python train.py --num_hidden_layers=8 --hidden_size=128 --num_attention_heads=4 --num_key_value_heads=4 --head_dim=32 --intermediate_size=512 --vocab_size=3435 --hidden_act="squared_leaky_relu" --norm="rmsnorm" --norm_place="pre" --norm_eps=1e-06 --positions="alibi" --qk_norm=true --attn_scale=0.177 --bias="none" --tie_word_embeddings=false --parallel_block=false --extras=["some layers without attention", "gated attention", "value embeddings", "an embedding shortcut", "learned residual scales", "capped logits"] --init="uniform" --init_std_qkv=0.0456 --init_std_o=0.0 --init_std_up=0.0456 --init_std_down=0.0 --optimizer="ademamix" --learning_rate=0.000931 --lr_mult_o=0.807 --beta1=0.9 --lr_head=0.00469 --warmup_steps=559 --schedule="wsd" --decay_fraction=0.896 --decay_shape="pow" --final_lr_fraction=0.1 --batch_tokens=[8192, 16384] --max_seq_len=1024 --doc_mask=true --train_tokens=136500000 --max_steps=11481 --dataset="wikipedia_en"
Each number is 128 + 32 x the weight over its row's rms, rounded and kept within 0 to 255. Layers, rows and columns count from 0. Numbers have three digits each. The size before them is the row's rms in percent of the matrix's.

# up: layer 3 MLP up, 512x128, rms 0.137, rows 85-104, columns 64-127
# down: layer 3 MLP down (transposed), 512x128, rms 0.116, rows 85-104, columns 64-127
up85 100:092173112110105143156147102154153149064036109078102125144142166142122141120160175167084128156105176122140107105157156114174159103088170114098067164103140131134074127156106100095113109099122143
down85 101:129132113055141107162143117134143101148119143117092073119110102077057147156096113109099126125092120132106167139145137110143107178118173092138146130132108148109161144108060145162154168114159166
up86 099:122127151128075136098101112145171086126130096153089165169101186161121178107120090132151130103145137113138131081127134129134136184112067116096158113094105126134173092124083135136047042114166112
down86 098:121118148119102141122115234129093144125108113134140085112125183112141117140129217112137156096115140158156072108108124115134219138097159162186179137110098096166129113120123146145141120119158114
up87 094:156044145122140125138116107099157110149087093128169159183145144090174106133101198135107124054117104123103151054155099082106175116157205092159187157126131122102132124150183123185203105117089119
down87 096:121116167175160170130132131173092110087173104095123137139140126167034115121122136154116097057112119155161100208133102149153150178122194116130167086215093141158169129163112109108043118139125128
up88 114:152156130120202179182086118167101119128134141164143188149122119099119097161163111101111134102125077105107061140093095190117069130149182151136109160081112113104076147070153163116118166114131151
down88 110:139125100174147122090164153188133141145170133144164132138160122169157150114172149220121131158154083112154086116180151154151173134147172138131086109177118101168150099088181083117122124099106106
up89 099:170144141121136151118133128126187109196171103111093137103107130157115134120150123132043072177144145159175116090110127134131111050122151114224111104132167178110138128126113101151127167103119121
down89 101:134157197107118136157113181124160085057143120145116103145119113035145124135081080080163088121088173078124201166109127135210124145143091141091118171119146121139073121121184156145126104147162126
up90 105:133155167158174146116180091095152138129133134088132107164145119127088199105072124104121094134156103141167123094115149049082104160130152140133122177203127091148142142089168145190173062095164127
down90 102:107157129185139167089111103121075157103105133159113154112136116137128206096207095134123088097129143118150142107108128143051194123118084116094146148091134151133095088121146108097056107148082160
up91 097:114098190171114146102085134170089098184197146108089133113086120108107105151058080149092158122134094153133072121151137113150099124126154145179110150206134106165118114075089086157070069152121097
down91 096:103102157150137132147110096150101125145185098185162119109120114130114147134092103149177234163092092138176087170075085117156098119141099139170108163192099055115124135108139106170170140106146140
up92 099:092134171151123156151093169130119061131124136147114145118109152136154157137197161172137120151126063105094111124130086083117117112133202156100100126139042093088165088088102049093131076147148102
down92 098:150127130085158078149129143094101148109106128129109144132115201110093147175096171143155148118170077130140114149087113129127140115221146184109162220137120081135159100099156140137153177083183137
up93 107:091107148124120168117107132181142126173072121115156176105123082198153102070175055081133130156134112096117113136096082102141125098083175172179108123072135169110090117127140127131143092126087161
down93 102:087145127113123130076147149124122188145104141116120195096138159141133130108171111116157126142079151144160116128105139107169166070084097131145188112092149186101168114083178139151162130126192098
up94 086:077204082117148158111136157124119095139134116124069145181108141135158092082120144093155144130154053140169109126097107101131137093162111170151058116143170144138177117138136162065145110068103122
down94 090:130107121141170077145094060186116145117157107108102110143100170134127174194121104091121107102132214162159134113108096167135145134153142054112089169170136078169112137134113171162164138181086114
up95 115:190143121147142172086148156163120160141099096145176114164153129131114196044124143082050143088174126115146125093068134126119133110135193120114084208129153155140121130104132115103136125150124187
down95 112:192182145072103136114177110123104099133104104131129143153109137129132135088093212105123142127085085100097144122054125175123157126155157181136107175129155143121114116168155112097107153114144176
up96 089:174147134134118135092111154220072151133142144176117083149096093148118123153154083153115096088106087128115109167186153141030131174102087088150138146147138160157185127105183155113117121123106125
down96 094:145118159152130146129126142096159200139109142110129140145118134164123088132133088093135154133083155149204125208150155137102155053111123084090151144091088185155146155116119190193117138181162104
up97 106:061225116146109125159142165123143084125115087122109165131073179190132095092148096178148158181114147129130069109174111174137132111142112097147078085053134171125119129088131106107082113099146110
down97 105:131112183156147213148151173177061157114066149142137107113145135110117163107158124171098133130156142128130140156138150174164195166109096159154161174111093137154124126149112160117124092132133153
up98 105:133139166106135136137135131145134153098154144138155094105150162096084112165098141132081126176124085131150114187125125097061127142109103107154124149078132154158145164109115097112137130159188182
down98 099:083184092129074092110124141142088190093143107103115144128127128115078145106153155143160169065115117131130063076146091130139123144173108113110077132099112123118106058146127144140109122141094110
up99 104:165073155137162166085158119159107156135077160153114098142106152112100134139178158140118135140166133156154095147131162106128155074127100098126112170149162101178146155121207129102100085063118163
down99 107:138201142112137145120131075102168144128156122118143128139060150132187140125130151101145152143129175158150069083134221120156125181113133043167087164142112129124077186127155112105082125159124125
up100 096:100195185113130120074132117118138108051068122116151139172188102179123083106117134098133124133150135132134179093091133157142117105077118150155168135137099106131121153118161122136093082075116128
down100 097:202077133094160121133097088152128072186164117179114107104073069082142134091080141210147072058103138127148056108108076131089137125167132092118197142120155098149167149152106141131086122133142134
up101 097:159127177141130148136113098165141102152103157101143153098080170078186146130097133161105094070118175161068165115134129180081114097093136104131118130098162131158115148126128144060107107166118166
down101 099:139159134102071153155148108171185171150155091183143126102166179020134140065103084094076075164121122083135143146136129164102110071148105173127116207122108136084124135133091134113089109083111138
up102 091:053141113112123116168131081175135147111131158088128189197169125163111136080104079168121114161134149144167155102160076148160166138140124122086092099173124066115083090155105084140161106101111141
down102 094:100166163190123205145120091148094192124163097124133155103074097084155137166128150126188139146120166096154127168065154137149095103103169121104175135171058211096132127130123119158110109149105138
up103 097:122133112183146129067123125120112159154172128070136163136123182122142114130135148053142193125099154157133100178118128086139051142146136110210105128146072156107167079109106135168139069136184133
down103 099:109163136144145140102123119113075130132115112132165127104108138125076160101117183121135129095077167112147120130095099112107171135185116133155112075135069128104086105120160080157163129102186138
up104 095:141127085104175188158085159092111112138167110123171100168125165098116153159124175072167191082204175108151137158058156064145146121141107155130106144116128091177164128193119150104106171118130134
down104 097:146162148137069068122146144124192119123074115122117134064111144114120142097095069193149129115113155086112166140206128142111125100069159110147069147137098118106125160121115073147098153164081147